python train.py --n_layer=12 --d_model=96 --n_head=2 --n_kv_head=2 --head_dim=64 --d_mlp=384 --vocab_size=2146 --activation="relu" --norm="layernorm" --norm_place="pre" --norm_eps=1e-05 --positions="learned" --qk_norm=false --attn_scale=0.125 --bias="all" --tie_embeddings=false --parallel_block=false --init="normal" --init_std_qkv=0.051 --init_std_o=0.0104 --init_std_up=0.051 --init_std_down=0.0104 --optimizer="soap_variant" --lr=0.00769 --beta1=0.95 --beta2=0.95 --weight_decay=0.052 --lr_head=0.0117 --grad_clip=1.0 --warmup_steps=200 --schedule="cos" --final_lr_fraction=0.1 --batch_tokens=65536 --seq_len=256 --doc_mask=true --train_tokens=159300000 --steps=2431 --dataset="wikipedia_en"
Each number is 500 + 25 x the weight over its row's rms, rounded and kept within 0 to 999. Layers, rows and columns count from 0. Numbers have three digits each. The size before them is the row's rms in percent of the matrix's.

# layer 7 attention query, 128x96, rms 0.192, rows 81-127, columns 0-95
106:425508508496495461486483442531468514489513524537484510523506474504476492523528474510470507519450488507502513510506482494505467488517498510572494548524513467526492494517503481466517522496484460473494499487493500511484475496527449445498522547513480522509476477500477470472479495525487542477
121:484449464438476498510507511489474532523481509515491488503532544503454483500476527453501513503498511456515509497482502546493472526520492526487507469505564540498496504473516498513500522530455481505474533532441528492524470496513507492508534487488503495521545480522478480498471548467522505510
111:530499510506521518505511485509515493551499483516490511460589478491557503493473516498522506492525483525465473478496481523495464485443533491493506493478503482513511508470513522488512517482461475482537484502526522537525459498488542486477488540520500462560512522520515498517468459498514462510
116:481491520475547491481484489526510469499474485493486525523487490459505493465511497543472494497501491455475535473516471502506528539497514502560491480503519556501547517473527516492508578492499528501526530543508482469468476515495507517492498492548546518503484533513464488525505461516481522483
111:495498528491523501530493485495469493517550483512512510492452577470487546488514528499538482439486476506495519502479486519515517497495483498473490461486481499510467526487509511452552513459487507536445470509507477520530529520467492501498505551468516549511517513504512512461530478497496500507
094:531529472461499495513531512536514524469480524504490512490492511465522503528534510532478549529542514456514472486502502476525510521544487520466521541495503486497505484521521523494524524477463491509522500488468475440500491495446513486472536455556489493469550499490479480520535508508475513512
103:495537513519467556480546500520480510537489431500505487531506493477549529498497484496485487453502500491492487544532506490483499516480501490515516510470483454481525495490485517510503530483516473543480491487479536525451460563471541546484537477490506481523503501490482477504526477517492482476
114:494504500479501500492506532507522509510532476489473521528554500496481480485480506484490473483486533472516502455448498457463537488479481489466474496449459508543493502491483497504478496581492544505505490488552521477482525515493498487525495518499503496482530442525499480503552535485541495512
088:585518517494521443476469511499527475506516470498554461518512469505498554511504499522485510486491498519529531520487527487467517495484516528456459475496510482476527480494508501503467458526472466445492516492498519492492491535490478512485476482492495506464442517509483464502484524529490491510
106:509451521526499515494496473483495474477523479486521482513492528478505475524534474508493462519463473498500513459517515531435514465487523521507520471437559498519485537503492535480485506538505497481497481504501466511446501519489510511553497473529542503526490553474530504472506488519510493529
102:473491541510505484515473519455438488462501476497457511505550537471511508487506479516518518502511503479505488516515551530516484526489482489546477499498560513505528470489473518466551476476483466520514496510506519467518498516464519551463476509465494476466545490496491513503506528507534527509
125:479511454491484504496489471528525520486534520478502498510501540501484481512503488542497456501485444493518507487515553430533495483491525482496522512501504493465524547500484543495475492479467534467499522504494501484497506493555499522455510554434489520500537478486467502480489519532500521488
099:508481489493483502497514444498478455491483537487487462486532541513494527478538510494549494564487429515452493459499476508517481496497508494499503484524481504533475526516530503518485526502489480514466497467520536447520496540540507487482463515488508478535522485532535485472500506494503526475
111:522489470512511502502523502537472507490540473485529526471531507493512511462521522508534506486478520468517548497496430524462485515511471517500541535520511517454506481531501502516499493481520482538549505468503462516514512476519486504507531489463521475510434508472508522455513500475466503455
110:528505487464497485521543540495502460496517531493501545499487522494490501498522477503528552503502457502497515556488456530472542503468511496555512528468471479509475529508480512510503466522488564488502554477491501479447530522508501491512514466501516510464506502522489461547502483492491494485
096:488479460513499486492479492517510482495457490499499492505503505561494510476505465503465506491515444476516488490494462538564475502430468486488557504543448500488524478534487499518469466541474493515469454465501480525480496507519471514515501512527518482487533491522480512497487504520471516515
121:554449517439543490518482472489481531498517487512498496481505530492520501497513473463505493515489500513475529505489504543502487486489515505454505481510524480471539463521495493485498498544481489528518492494481551512550522483462538479507489570486487512503491489464517494489504464487499571473
114:504475496503500514478527492459487540529538514478515489493480498479490518520473508514473526527520494446493516475539482473510490455514533526475475478515487528497520457494495498524522502476505559568538549492521494492457502494496520532477457487541529514514512480519516532534498459508514524466
114:510569526461518477518459489472522496478555463484506531500509525506496527459517527522477461504467512552510495468513512503477498503492517505491492480517499502502475468475496486510487488534480493521518535508471485513514505530483487518454519458504479507501504529444462465457504469490445464498
127:533490500487478534498514474458511497439505458536457478533503484483505497484564508451493457450472499495499522508525519496512459525494508526518517480512536498492507465498554475522484494519518489480497497477527476477484522504518538540472507491542521513444485485530506485484518545507501494506
106:489452460505516484449519471507501571448456466485517518528498500481517518517474488483515522502482476531485541509466548514490527472505480514485535481527458460525515512496505522514536495489546498500520497484466491495526533458496481483513469517543489507476507511508475505507484484503518479449
101:486546541482492475474532481530513483491466531543502479470448502463473463500485508477484497498519504472496527517474491519491500464483450502522466477471496511505496483495488513530514533445521496501507471504484544525524519493491505539503504540533475534502507507529496461488489508462444444525
099:482505519524537492509493528491500464507469472469483524510513511501539474519508451498439475476500484486498483507515481462486491446489531513474486495511519512487473502433519470518505461505514512476507554493468443510482477528502462502494506504535460517511541484480528510500524544504511554492
109:502489485483503505492475507517493492526506464467540476462516467549507468500491491462514443502495498492460496528466480529572507585482557514505492523513493522505520525460495516460529515487497480497518492493504489497489504531491531469465486468481480504478517500520512501509562494481501513489
112:515500514523476501477487501501443461486505507491515513464512492468504449476494530538518492432479438501504482491471543502522444537517485484516506534482494528482509507500483465509522512498482495553449526496495511497525538464442513492492515509498514485508516536475481460525482535508502501501
107:530483523485492474507531526489499455497542499485556528496481502511488497518483488516498521477481510503482489518480496542453505506528471504521536484514520480477480509525533527538452455512513518554484515490548525497453503470509500456493487536492454477444541486494483500477481476498507458487
108:498459527447550543509483450502526533511481510476512550511501510509500474479491520505490512459477521465525457498493540467499491497487482518512496493533478501525507503514521483505537441506526456543482550482500515511516492530471487523528509485497522520539482476478481514483514523455546512494
100:507516520498534475495526518553465484500505498488518496502478502526505473438481460487462510491474501492507500506529492556517552529539526532536455487527494508512514482527487516513441458509506468501488541541511462521503528443503529515534496492524495526513459497495522505472485515510504496475
100:511499478542464526510484504488479505512476494509514482507473497449517487479492516450464454488556516529520504509546476518514478498466517485512479498457509514518473511546514492508502499562518430489500461497498490528501492522517484531516563535511532472505506503470530483532511498519507470526
102:542513517534532511523508538490470525462506496520486497463518502494508515512471505513521523467484457515515523493501469458557511514478504473496526497529498458483478466511510508473453499492480474556462519530510557459516505545565513465517530486515513473522498480494512477480511477502507507511
109:517460483522494465521515496514492528509502475501511494450504499507497480504489478440489502467504539487483527473513479480527469530464466481478526485462500504501433518464521487532467513504536493473480544509501499509536506469495552560496465513487503450507500486537478503481485498516480464533
112:532501508487453479479502508528519487482506448553496451474491528493504494528496513515520527482452537497504506470497514458474469518502504517518466514505534487517486514501476534528505472467476539493509503523495537505505513511463483496539516532506464438481503501481523474471560537543479481508
116:508488531522527497470499483484432449544498490495472529473481537522520544521507507520516473501522479455533506539506491452496508509491477505513491498509512469480477491521498448492536501520496456479524506551536494482504511466489452496520477517532507446505529509477506494498479489530504459472
105:479490490484528507546495515517488471494506522525528512487532512481505533479491481519533522470511540530468510454440531448511479486515479525504505492480520482494502541493462495468510511482531473462529492518498521483519527462512510477458510453578514485503515471513485515487442520501500491505
108:508471547560484489537523503492503488446516485466513496505492459529491479474531518477517517493499512464493510494482536459516515517456464509522457478504492456515508517487492454488484503522474537515475467420494515535509529474487477491483481486482517530534474506503486462518502481502511518530
107:467498531487488492513503526550547525528521507548452487551535478504541522532484553463513473502487503511456464464508486526515476499510481530505492512526544493499453508508512551486515498467509547522514504532493487508491489548477485478495478480474514512483501499494518471528505545479489506495
104:461467481471502470470528485481499520536508501448490477451534481532510517538493476524497465499484548514505496536529547492496514498528475463525474471531478521523472478503521468534494510465548462460490487495528504523479470516490495511508481526529504479509514499467481468502497542487534507543
103:522512476508463512457491458509467461469482522448505519454510484513525500500495517522517549510542505526488505467519478522548435493497504474468483447464554500513484520524508502492512497487480504471521503500504513517466480465491490471487516489514489499491477452506507529483526564517497520481
111:504479476496494478431517501466514513494533518485473533501514504498515495475488456477486494526503456476509464515484515481501466484502510546506494525492453487515467473519483551478549502519498485535455493545510538508476458485472533499462479465490478497486468518495518514516524518509454494550
111:535488485487537488507493477487470490539509503497467512524569528540489466508542531509452513499548487508523493494494521481521489463457534483497475472508490510489482505493505512498515538465520556537521464506509527494507556457503473544518515498492512476501480518461490510485511475448495509483
114:510506447503452518502493523544496516491497479507485487488498548507527512536512459517531506482487564566479519527493503513522470523478554530474484534452520526491505503526489480492468537497506511511503516487472487459517486504510487515527451499524520455488488499529545478485505472470481514483
107:461477510525476500465488497513486507460503516512546503520548521563484520469488508435518500490495467496503504526490492479482501531521490519452512474474493507511541509507488550481515475484525490503577506471527469516479525494505499494489480518469536474493470494446494510489500522520497516555
098:503481468481538486523531529481476506537483491512536520482461452518480522511495482493493503503487458465484525525498489518534516546518532477459476441554523546498526491501494515491518520479467497503494498513492492533450507548511443500450505487508481521479504501495473498449518496524493504475
095:471504497488533503500465516464492537498494536473520469518498479514487530509502478496536487479504555473514411510495442531503504493475475521503546512485523517505483468525494514457482535504495480474499499531527480520515512501482511530509463530440483474531470468514524468503499521495467490499
102:520481470472518485506488492555503517478438507487486528504495464439483541491531448500542505476508500524478479462487527516488464476474500501503471502510479476497524541501499500523461467478502492493515446482471457539506528515483493537475492501506513483548460493471510505480538520480474499495
100:467490561507535498501485473494459524525511460517524491490516490509463498519519509568513472494467521528507515504511465462489495529507485487481520521488526497500447481487528551475463492519487506497494459544466511491531551501466498520507526498537505503554459467510516504537521496489508510497
111:524503475501469449537450487514493525497507477494557481510487483509516500513495493486498458468476488448514472499478534509498533470497493496513545530461501494504472515525495507523537520457516518478512461543499511510508516502460508483487551500529499477498487468529504519517556517509534524437
# layer 7 attention key, 128x96, rms 0.197, rows 81-127, columns 0-95
107:477464504481464504476515488522487525495465504490463513518502521521439476504558491534474502490552499506458512499497517546514488523487466507528519488508468499483526511464543523500527494502494484518526520525489468515515517500542466451507470536557547479537513479504485512472538508501470501498
118:461509457455493496521515520499468527503456507532517500492453502532500428536458540496492530473493511515486517502481515521464530537465497496486525479520497489477488466476534512465551523504475503488526526489497537445514478473506516524506503490504497543516530520519521470508516519492537519483
113:519509496491497522503518552491518522497491512475478495503497500522491494485528520479508477475514520504445513485494515494533475492504534487515478483479511500540431459484477543458469527498508534508535493481521501472490534525466557465508517530476465488515438501496472466497435464507496486481
117:511487526523494521509492523536512474460463467539535497497516514510487510552502523497486460540492456478462526496517491526512512450482492520486469504519563542439483516494479520484518518512523471519494530495471512521518507528501508498476478473513499509507482457523473507543473441478492478507
124:568469499460498502568485501471475491505477504534513522518464535487482568465478494512499499450470492500501488529503482506519525489493518495535476485489525490483515540499497474496552497523521517500463496529569484553501526513515503459522509533487506522482516500500502495479514490524489483526
104:474521476562530516496542497471506478466507482515517481505482482488523506492512574501469513537469504494477494491486484508476484512515534509496504569502470482472493460471468562518503460503493494504552468505479532484522485470516475500492492483541490481499521495473482506529551501463480515487
109:513498466525517492520477529506494496468513477521476515518525464499515531503505526504498528538471511523485514545492495478508482474446545464496463492525505539525495511489458498466457474470506545509486480530496464495505445563466517497511533473510492459566531503481510515508489488486501510496
116:499480508506517495448462498471491549453546521525478482473487498472503495497439508494462482447500502489471482500438507502520517470490466494522488454486455528507468517508489482516481549535488469499467479478489496489503513496522546502536522489471514483475459534505491507505516524522515523485
089:510494494524466523479453499479463449536509496506487430485516447487516488503460524532506494484483569529494511504510479501484492501524475550494551486501505528508509502505486479439465464520502498511513480508450498513475541521488493498486457530456493487494474526505514508499481502501500523472
115:482462484535525498504500498493514476517504480512507508511462513485477446478522494468471493513480510494489524438559508463460516466472479564496505489505565503544476535505511459513535553528492483499479513488510488505462486517473486465494481498455508463480489490500508512523496509459497510508
104:474505513548516484540482531501500458467505475476501538467476485528533487484501532513432468508520512494514472517523507495463484511488500509497462503526513458470529475531478484475521504505523471518505477505504519503513479501440524444485488497494532479533532479520475480465486516554515541485
127:451490452515527512532508443499491497521515485478476483520494523533457525492493506538512453498503441507492467525484525489519480503467495491508524456523526479481520565471513531515490455497502496465516496501482524515497493489512539505507552496466490523509482499543517517467523538535484495476
094:500500484488523557520526485485506505480481518489494513511496535516466493475487492488474476500563527499483530508498519506511465475519534498505512518528509477499509446499510501525464564480494491541441499470498510474463485515523531492511500530515527568494484517544561516513490514533475487474
111:495501512468504514460547499537496495481522460543512504475512504566525557484505503506527533522491491525525460491539490551467497506458471467511530533488499499488500493469463460492484528470512499478490541524516468487486531502505485540496542499468474519530490471514521507474524481476501523493
115:538520501517554514480513537515478475515512538515485470516496535484454440522502464477464490493479512515476453544528497542467510483487509517515502508532458508457512529530483476496532489483506499514465460505505512501497517513528501541531519470502504507479476499510527506566496481527508529532
096:469502526490488499469486480473490509494475499504516481491515505514457516449494536482540501536502474479511475536538480504502480498497492524516527519490500517499557458544492538514500523511482531525501460490509450468461438501537545500539539479535507503517518462493536467502471518498512500473
117:495505510428464511450522490497490481461475477451454494479484487515520486472490533487499517445518504504494504502519475531514491500458524512474560488526500460498522491475487480505504515540536510569483493508514514484520528505470490467504496509445442496512490523522479502489521512506515487492
112:525520482485511466474508503514443482482515510555532495473527501494507521500513540486456533486517474484499502439516480523491459472516527482503486476525536494481499528501501501534445494531500510518537480482518540524455490520456513545473493463499490519471531487491506558489466483507512483499
118:537529488462511484546483491512475509496514512500476495485511490475523520462500563494504457516477535502462497540501506465498520494476465521503482511495502503478531536533512486459487490496533531514496581537474495516512545480543483498445499499465483522510490554495487495496525513490505513534
123:462485512491458512483494498514509493499509491536483524533546451484536512500527503517486494507459507517501541488485494493504514476466419541508510548558510477494529496512471451524510503494503505503475489484502510468464532510493511480476478499533521501451499496538500491485480547478543516459
106:492458500470501468482511452503489511535492488518532497530492514505448512497487524499545526468512485550500515526520471476519517479482494493494514495483446487528520438485502498547499456534505495533510503517524525500483484516490480511510464494514491439460447524537470516521491467526480517523
096:513509481486443501471512519526498492507461491545508517547503544474511460505508469524488512523495502483512507505492480481484502553506515468477455507499474485485452488528506531490537510528562526506492480513487563546534497509506493523488478510501507509518482521510481506459467509459447456497
109:504489520527511499487468514511499511523517522498464518499541506487523519526427494477462505463489499494479500512504506487488539467491502528481508498514546515508522526504484535549525446580479501496538534506508470535487496478458508521478508504493516490501509452510508454534498528485477527454
112:533504501521510510474521518486521525485540528480524528492495468507487478491509499505509494522502511512468490488495471479521536547513513486473537517561570506460516453488472494487482505471531489483530488470487453520511490496476560471522500510489484513510515430547494513522527481525501469524
112:514470526483537491499510541488528464482469541470477468521495538504526531503481523532543480468498453514521517508486496497441473553486505484489456468510497527482521503480466499506527509445501482523472515475498492527482516528485528472499493507508497532521486477497456489531494541484535518456
111:520502529461548504478486523504533489538513481474499491475539488498449489517473516507525504475466528515517507532528516554469450543491474535483504492513457478486456525552539468500510508486481509494509515498520509510463530501506515498531565493509487477465507538527480520484510482523491488524
104:533520527453499473522494499498486521469482491483520510509465550535584489511477501469442553481533480475534503494492520493504488514459458486522512506538473536516495493515469499505468479488485468498524539517480461522491461498517501474513478511513467466484474526506497516487527531492517503487
105:514489528520479464450501516553500486504454495447474452498484508486491489522450467500518513539475529473501531503542436515486540514500486506505517487507531486524501488511482508489522503481478468485506533514497465505486482515500478524462519447491526517523525506535468559480511471500482476503
103:493495515482472505484472496501532515516509528491532519487472514467509501477538494537464518518465492475478506488490460484510480511480479492488490516447546534530511492503496492459524497515505506510477491506524485464525458527479501483469591522517525479516516512479510472535441522435500525492
108:535510496466518483513512504553499523471487439497453505500487498525468509493443518515527519484496502443503502480542518492552474489534487502531487486500476526462530490487480504472458446472484515510427484522495506485481529499501527501520498520554475505516533511472497484513486498517502515497
106:488486491481479524497519519524506499483499517503530492491535483506522516526524473483528478504463487504486523494515499438514516473489516484528522491464461459474499491463529466476521516476480516475517497542548520483479498508488590560541538499485522472500497514521460498493494543488479502466
116:546478474492518517498484503473527498495506472505459502537492480473519509490492503512494484534445533508502531505520479513498511538496488477529486481475465535494492523473463501498503517492497493511535469479514539515495514478464472507512523530507474489483523514566504482438547531557474563476
115:562483518501482526509456552490517466483491531500500507463466479525497553504492513486502490479538479479524492518549523504464500495513480508492469494478505442524493526478491499470503502525490471505504492509500559493465491486502516469474518544548520476489509475481529507512515434483486532466
113:515458534524479541547482545517474494484516489498531493503479519498502516492478502526497462461519507487508511484489487493527486508532488536487490517520445455470476456465487528486488539507502509454542546529525525480479527497490460514553482500537485497501481480492467512481524539493540515527
106:539494505538497463516513501505478522504480491472501492562514483520512487465519470482493522483500458534541524487482510486499500480561500506502496495484442505505494516503480437504515532489526522545463467508452455503523477505534531522514479506481507492525499468508477541526489557524522488510
109:488526520479532525555472483497511551490476500520510553527486428461511513545479512500469503527484494487465502474482533553521518494471511511482454482494518505506510491504506527463518511482462520532512507454515489498525546494506465480557474529494510505488501496516491533498504507530466508515
108:490503495513507453475454499476535487521474540467474539480546532526553499479474507504497488509504525508505518499457522498515511468492463475535486464478468522498497465510552483519520462503499485458509524472505520522497475511495534495507515540547472505499501488518463525454511462454484510478
107:471531473487496517509496528480517502517545555476548475495507503521524509508537520552523500509472520488507507429519491535504450504525510494503502529499496475485505516475501551499508557487500468517489521501483485470513473476460468475530521507530490508477467460519516488489498498534474478445
113:500527485498483489448495536466526498501533497535504487520520500484501500455519524518492488518497502473503449517486544477484481476506562479537520448522515470526480488498459482460506480471489471547518530467514524547485464494488459470496435485508540484519498527505511505520498504497513520509
111:539534472520527462549481482502496511461495499509492500528511528509515498510510508475513495526545475482508482492521503567500449472504501497494497502514474433501500505469484486494524511539525501534499504473512479522489500459501527542485514529485491511454438516504469427490500502477531476489
113:508482511531519541477528484505522487507509524500445526465448492505498509494485491474558472507495490540466533479489453484523471476494483457478517551497500536456493491457492490483515497493497511540527495520536517484541475495453477535525481535521503500480540515517523488457517484490517518500
110:476471513467535491475480516478480502508554466535552503504505512533531503438505489501512506519540509532486492512519453481500467520449498523514524490491491465556513526450505507460514498477464464473529503469496464496509517501517497519518513526472511506479493458511496511496469515552483502532
100:488496491490459461487490514480483497516455478529533478495525456511489510518498523504514515489455533448479512501505471532501504486497479491472514494519530518442544456456513501467494480515559484475518496503500511549477491483505523510497502533500473515488528451490557484512475449541489490508
092:474482539483437472516503477482505506488494544522477513461463440545556522491506451477490494549537499502491480479500535543525483514498509513493509493484501481496485485528516518457505504486526486498519504490538485526501547511491505500537496477500501498508541527501544522510520526463444500512
105:467458559515476495546513460496493519517455506463482515513495508478508501496511522464472493498472493494492525471500471513482491456492504467502538552494481499523456482505445517493485478509510488499492517519493492523502484548506494531493496519493490492497435485524563473469461556526493493520
106:520473484530497477484508506515443478428500497508503530540473492529496520541478537536489490535494506475548477475516480495529520537514473501510518489466499498534474509534532471517499509491493513506498487564511498501488542537492513518496476531533507521529492486500499485562563520491502503509
111:496438468498482465558446467515514480499538544540500482517517513466491518490480500518477533543457460495493497500504516513508517552503546469496536523528476519530477467494524486514495515508524469529514475519511491498491536493479508507517498498479484490493472436520507518515539478503534498487
# layer 7 attention value, 128x96, rms 0.176, rows 64-89, columns 0-95
101:471505464486500487480529475477551501453473543493468499481486462456509510523526532528453492497519530501522492510499483423445485506544498519508522474487522473451490506474470477493494523518517492541488496505504484508460502539503524512501509536521515477492516518493516489477455487485531464504
091:494482487498532518530533554498562515522527538547494483539484534482484520489522490505525506533504499479481487484502500471489507497494483508491509497525480504485528514511536507528473469508492496514492545451491481484504506552471510483527490496449484551529511520459451460529542478488544499483
104:511502499553511491488508491501499498513508486533498482516517445488479525493492529508493468440519549482560500479512520499521498529517520508513539468535526521487494503459516508524496480445526482469478485530458512490458447477539454532510478468481513493483535522475489479513517482536500503520
091:503504554487490538454500489496523462481505490491479490463519537493488510521508508556480530513486524503482507475502533493531493515501523537439488512514433484515506562551494521520486513540497474490512532479481460499497524521517516513502518471485486526501526516553491463507462497503497523535
111:464468502506490538534461468517457496470540488505477504510510508516524496500448529507494513471550527493483507490476484500477515517450487534559503493498509492519462497514459533525480486487490474520490488507470502525462483476488511537544523522514483528559515468493493486562514473517510516523
098:520471497469461526502469488522494543520542499486489502514451475487474458497522466465537457468482509527473489514543476509491536528470465491474530483496475474514511514498494511524552504516461519473500564511471521496528495510538536503492545499518506507513501487465500495532506528516470488469
089:477520512495482499484481496537522482524511538499464499573552545495510476508509498481513516523497491509473516500486511473503518544502500485494496519463528466453507484459548517521484505516450497460531458496492467528481521464485504487513532503480441488495506523463527480477478538499509459507
107:487500529470510531476530478484490535503530473450476520529517534533489488534471459520490519525527521470465521523514513492477494467529481503472461509489543539487491488508519482486530519516525498525491444506507513448496522490488528523483447492478501509480526518481492478509524501504525470575
109:489469440477465470527490483440512498490530491465505515503506484512498491518441523476504534523461529499516531501515542479501498500472537535489497469467477491534510498470484500431503523494482490498473492506488488485466508509472513518474507522493505505520534546458502504550501468507489549471
098:518499445464518477467478499451461491520535467499483464492494466517473508498503475533499536483444451494520528456490440510494526465520484530473497460526480473476486521518495509511497512498534509519519487530475492513509498521500518485503518556512491484519565490487463480508510504481486519477
101:496491502548505476515522471502524493519495555517499477516534494477494510514527449480485490491541504556503484522497474510508455459482527458517549515515544504501487496527534511478524481457515511486516529530477524511532510483523492493461509468468501463467549497520505484508456470486543475491
104:484510521516535504514483458485491541512491491515514508507502550530489528533515486468514503496451538511499507516527473495518545457538505460527512541571454488499495453479513461485478533463522497486488479474488501499498543488513496456455535499503505513513500525516533501467515501480466522507
098:505482519503490461490497503444514468448497572500512511522476511505503521531505489487505465495510505440485483511499460503513522537520522533519528515513499543467483515497493504548528524502493455497484478486538521505531497505467533496499511490455450489487538539516494486506511487549489549510
098:487500520494516498441508487530517504483467531523503515516503490484509471526477527467495525502512519474522478484479489499563514469484549489481508507469498532520539488488483498569521491498495438536543467499443507500546512484546499481462541506502531496489508490486510520453500493476520495497
099:502474461506460468493473495478496501493501502550487469534462490482504484527478488533482523476470536489496479543506494484482505474509516534430478564524526551496523445536465462475500525498463521499535509485482491476460488490514523505521517517474502493476475503505502514500463497501534515478
098:504504481533526495519498549487520514501491534516429515528511512509503515511486503504457503500464487498500540460506488501528479494503495495540495551563530485485488470497523467481526508507549509503520498421484524479538520501490511489543499458493487490463510505466500493536478495533479490541
099:505518524470488515507471480526496507467498495462501484517504464502468482468450535493538495560515496509455524479503493464506509491443464473538502483522496519472442486515540533509520469491486510500500488454519512478506497523467480473444517491535484485498473470486530478473476526512506541506
109:520517487498525522521496547479476489500456497464511503492530475484500517509491498513504459493474502418506495481504467532514504502490504449537489520523486473523545494490498507555463532519512487513516508479523485494466428513486507526526511491494515455495518530489438515522470522470494505529
101:460504435491481518522515543497517516539467478502494490490450467495502515542476482461546541515490478552469534502490473500483497503526488516528509501508478518522510496494496526514436518525461485539520465476449466456487472503459513492504503504497510508496484524494503475504470518511466474500
110:499485489493572482523532519518502475499482474514540494507549475486550507514458474463508491488482522464506515458525489491476528471514460539515499509530520457489475467512487462487529515456505467500502503488517508481539490537485464492502503520439532485492505519504503507555496529502469517483
115:459526497497494471499511472460493478485517556493496490515490482513500523471506480488538487500542532475498525517533506449488517522503520470550457490509510494489489481466476555513472499480468517535544490491520497472553470516532472511530508474502517518437457537477506498511493496471527496495
094:521502499522520462513483467461492486497527482515522494475470511473485502507491534493491517511523509522445473527502520454520505488477474484512478475516513497473538486510515450501510520495508480449519459546496488497569486501469492532491506503518467502479505507553502512464526527567468521547
122:478541488498525513472480482501531496493522518503479534475485497517520473469486469509497474486469424506547551514502490510519491497529543501535509543507463467499487469529503512453530519482495503481527536490514497477520533522522478521485484504485536506475466526525466510521476431507508470506
105:472504509501508499487479563466482464437514557507498496478485473443521483505495496502549490526544531528508520484483496526511526517527510517502519508496510481516490482491499483542492496498448515562502480487500451477466508523569494556509492501523473498496506519512489488495513488526469501496
100:469477480533492520498459517465487493546468486545495523479515504496523484528481500517500539507548508507493474499496520487512537477504544445513510479557505484447463511477483520495535490524523522495460529499520439514487518494477492486494478487504489500513498538479506487563480474553488509493
095:459515529456466473501544495507487465476483527464504507533522483475475483448483513489492514448499491531555532503537478491532540491550492497494492494505526505531507558542460495468491552491520483498510493492508508490492502498505524514528506491509505527491527514499505494532467508565534497498
# layer 7 attention output (transposed), 128x96, rms 0.152, rows 64-88, columns 0-95
105:494529495515500523529493470544518512512501534457487488493469490535491532516502454510480506458497535475497494464521498507530533492531498518527462523529496515530514511497519471455526454509490527505554517503482509494471480481517491492589473479463499531508483477453474521529531504484486498506
088:491462484504492483512516471495453517522488503557507544498509484478528484482477525530476508478508495540513508499520474521514438538514537538478496535482538531540495508491515486501511486462485505478492451501486531538484543474541472483498471480520524476495484520530490538479473535517451495487
109:463492538451517475564522489519481503470515476476502494478466512517518477513499511455511510521484504532487452500536525496494472480466525494519463519486527517512460481494489454496485547507455494546502520464518486500523546518500517472535485531521502510502475522496534535555497512503481524509
087:450483453463522517495485535503513527479462534497468464507485510452486453449457478483533489474543517511497495500472505510519468518448477511552490516488487506468486484492486515481523518496504487522496464505506534517521470487512507517496495487459519520524499474495474494461495530493537498436
107:502484511500460516511487508519533477488526524459476494492496478505519516508523485486518480470465491518473525507517480515508534532494511496485463465499527476490512501486509498469508557494511451504473499502501522498502521517565429509510491500484458551462531491539575490475469517473466508484
103:538503526509507507486522478488520475515492474514525476513564525515520537503477524538547532520499499486475479516514486492531495505523500520459439503486482484548523471498509533526492534495507494534482453518514550502459515484503518538461526454545516495489503495523500542499521463488506516470
100:511507525485471494438476492509502516457480483518514503494479462480511494463514465508513519492527470515508478512532486534521462459465523511491507500555510469507477519539550488427508529472549514537532510472493496501502499481491500499467459467513526486473486503492465501462525521485515527523
111:491504524497501543525501501512472468500518532482539484492484506494480482488502453483448484474497478493526511497466501434525481527498515522501549504481457461491475512500498523491485520461529467519503526533462468509519498476512465485513495540521527489504453444517503513509522539493568512488
119:488510527506470504532481508523497484522471500527475501515504467486503513526532501448520516517488466510453482492508486482520472501456471527507513475488497484525496494473477520505475499474524500489475497516507484503466479498553441505566535498480447528469500466511506444510500426470479497484
101:461513498492496493496487505521512438484476484492477501477500526457529531532437530531519518484464506508500469530517472482454485513504515498501475497471482497496496554460426527504516508489531502492473503518466488538548505497529517521470521464488466540515477484480485499515507477493472533509
104:540501509490483479529502487531455507478465467462479523543497538570487479487489529495526506505535510486511490491496472487502553519515455528490522504487543501502534502481522517483451535489503521486510522513527506506543501497484535492527478476532512492485488560448496511533520524518490531525
108:494513477523512496512501570537495510525501507483492482523514455527520501492486443538491494517536460474507480516488501477474505504507522455478542471484521545514505507495488536468514524451468516478539499527488529529491523502515553528508494517519495464459498483491465483563490523484497506527
103:503491472540545519540507493504493524479525478526465457519510525478491501494489526476476506521454535504531509465526455473499545471463511522486513519474486486527502466501534495493499493431462515538539534471471505511494489492544471528494488478527492486481456517503471494476466490509479526508
106:539484492497514467519441539512469492489512490489504471496520484478487521465544507531494473479502479523477513470507518465487523490525466531524526530528505482472510532523501487486524523464437526514518527486533451526479462443501536506516450473483515532509523529517508489492475513529482490492
103:506505517505537512481508500517461476483512498462451537523515526522462518470492497484496472544521520479467460453497499476536514512465517484512446491481487489514460550540530517480516469503508526506493477525481502562509487481519501496494471535479511470554491487536527488490510470510460518491
086:503513491470514523502527509471493526442484502487500486487471498451488521520488542536516473531490488487539464492488491485489521527474508527440513462498517502489497500490519494468476508475499465483513468540516457595493531530489498456520495524486471486489476493490519554481499485498483529501
100:540491503480486483486518523505498519486486515482511498514527514504570461499484474501471477507515485502530543519473496546475485496514511521480550435494568475546507514543519486481486499512491491556477512505497486529498465511469480516468494503495493566528545515517490492524507475496491473491
110:523521457487474467492553508498545499492529484519474427505491537508481484505487521531525540510496516548543498509503503500501524512498520523517490527556516527504443528535506476523545480483518498482530518530517468508496498489515507478482505562492540494463519520486491505506495458473508508509
105:505486535514495473512485508449480520520552476475528498497539490518501498501506492523547490484501466493531470504509526498482499490511491531472480527497510506541469520489494515501545492512563492523507463499536463497511503468522456509490520539432477489514474500498453486481489493447441474510
112:523488423522497496505534473511514527498546528513459532481493440507466489507527515501496480493499467520525483521523498489492523464485524571512501479494486505480517523496481511491460517522489521472516489472504519518479493502537487515518539537499478477499517492487552500518515453467438519486
103:517507520532475537523538484510526515507525460535477495529465519460483481499517499493461459504477474447494459453522474516526495496518453504477525518509517526519502568477490437495502474471497481524523492502488471489470494483491536513501525489517501486487495512508537523510512526446467482492
100:479550556514518491491501483482507541521482519520475514514489488551508495527513470501498489521479534475493564520492463508503514486458537475521559514487495500493483480505503511486547577483488494509500512478503460504495463486494533511495504488511517514530481502511536494521477477432511471480
120:526473517512511508488525505501486508522467457507463463525496445507470484508505467482494502500501508487532483474484510483487485545544462489432479509508494523491502537488497507473493477525463512507503483482517453498499506524472520515517541497512499517485509514450504464441556548528501529454
110:509498477481498525529497453533555518488495500523488447510483509530518422497543510486492491492484445462492483472547537485520527496493488474529477507504460549486479541504489492471523479505477480494513496499521470509491497490491479493504502472519510496536486459482467492425487494482498495514
102:495492514504495468499475517483472477479465485494539488490437504530478480506488496490508492519496505507480516542496490510476499516454452502485504542505485491533502536495510501508473473478482418465529488482488553493522525552499526534552478499468518485508480469504507498446478493462461508502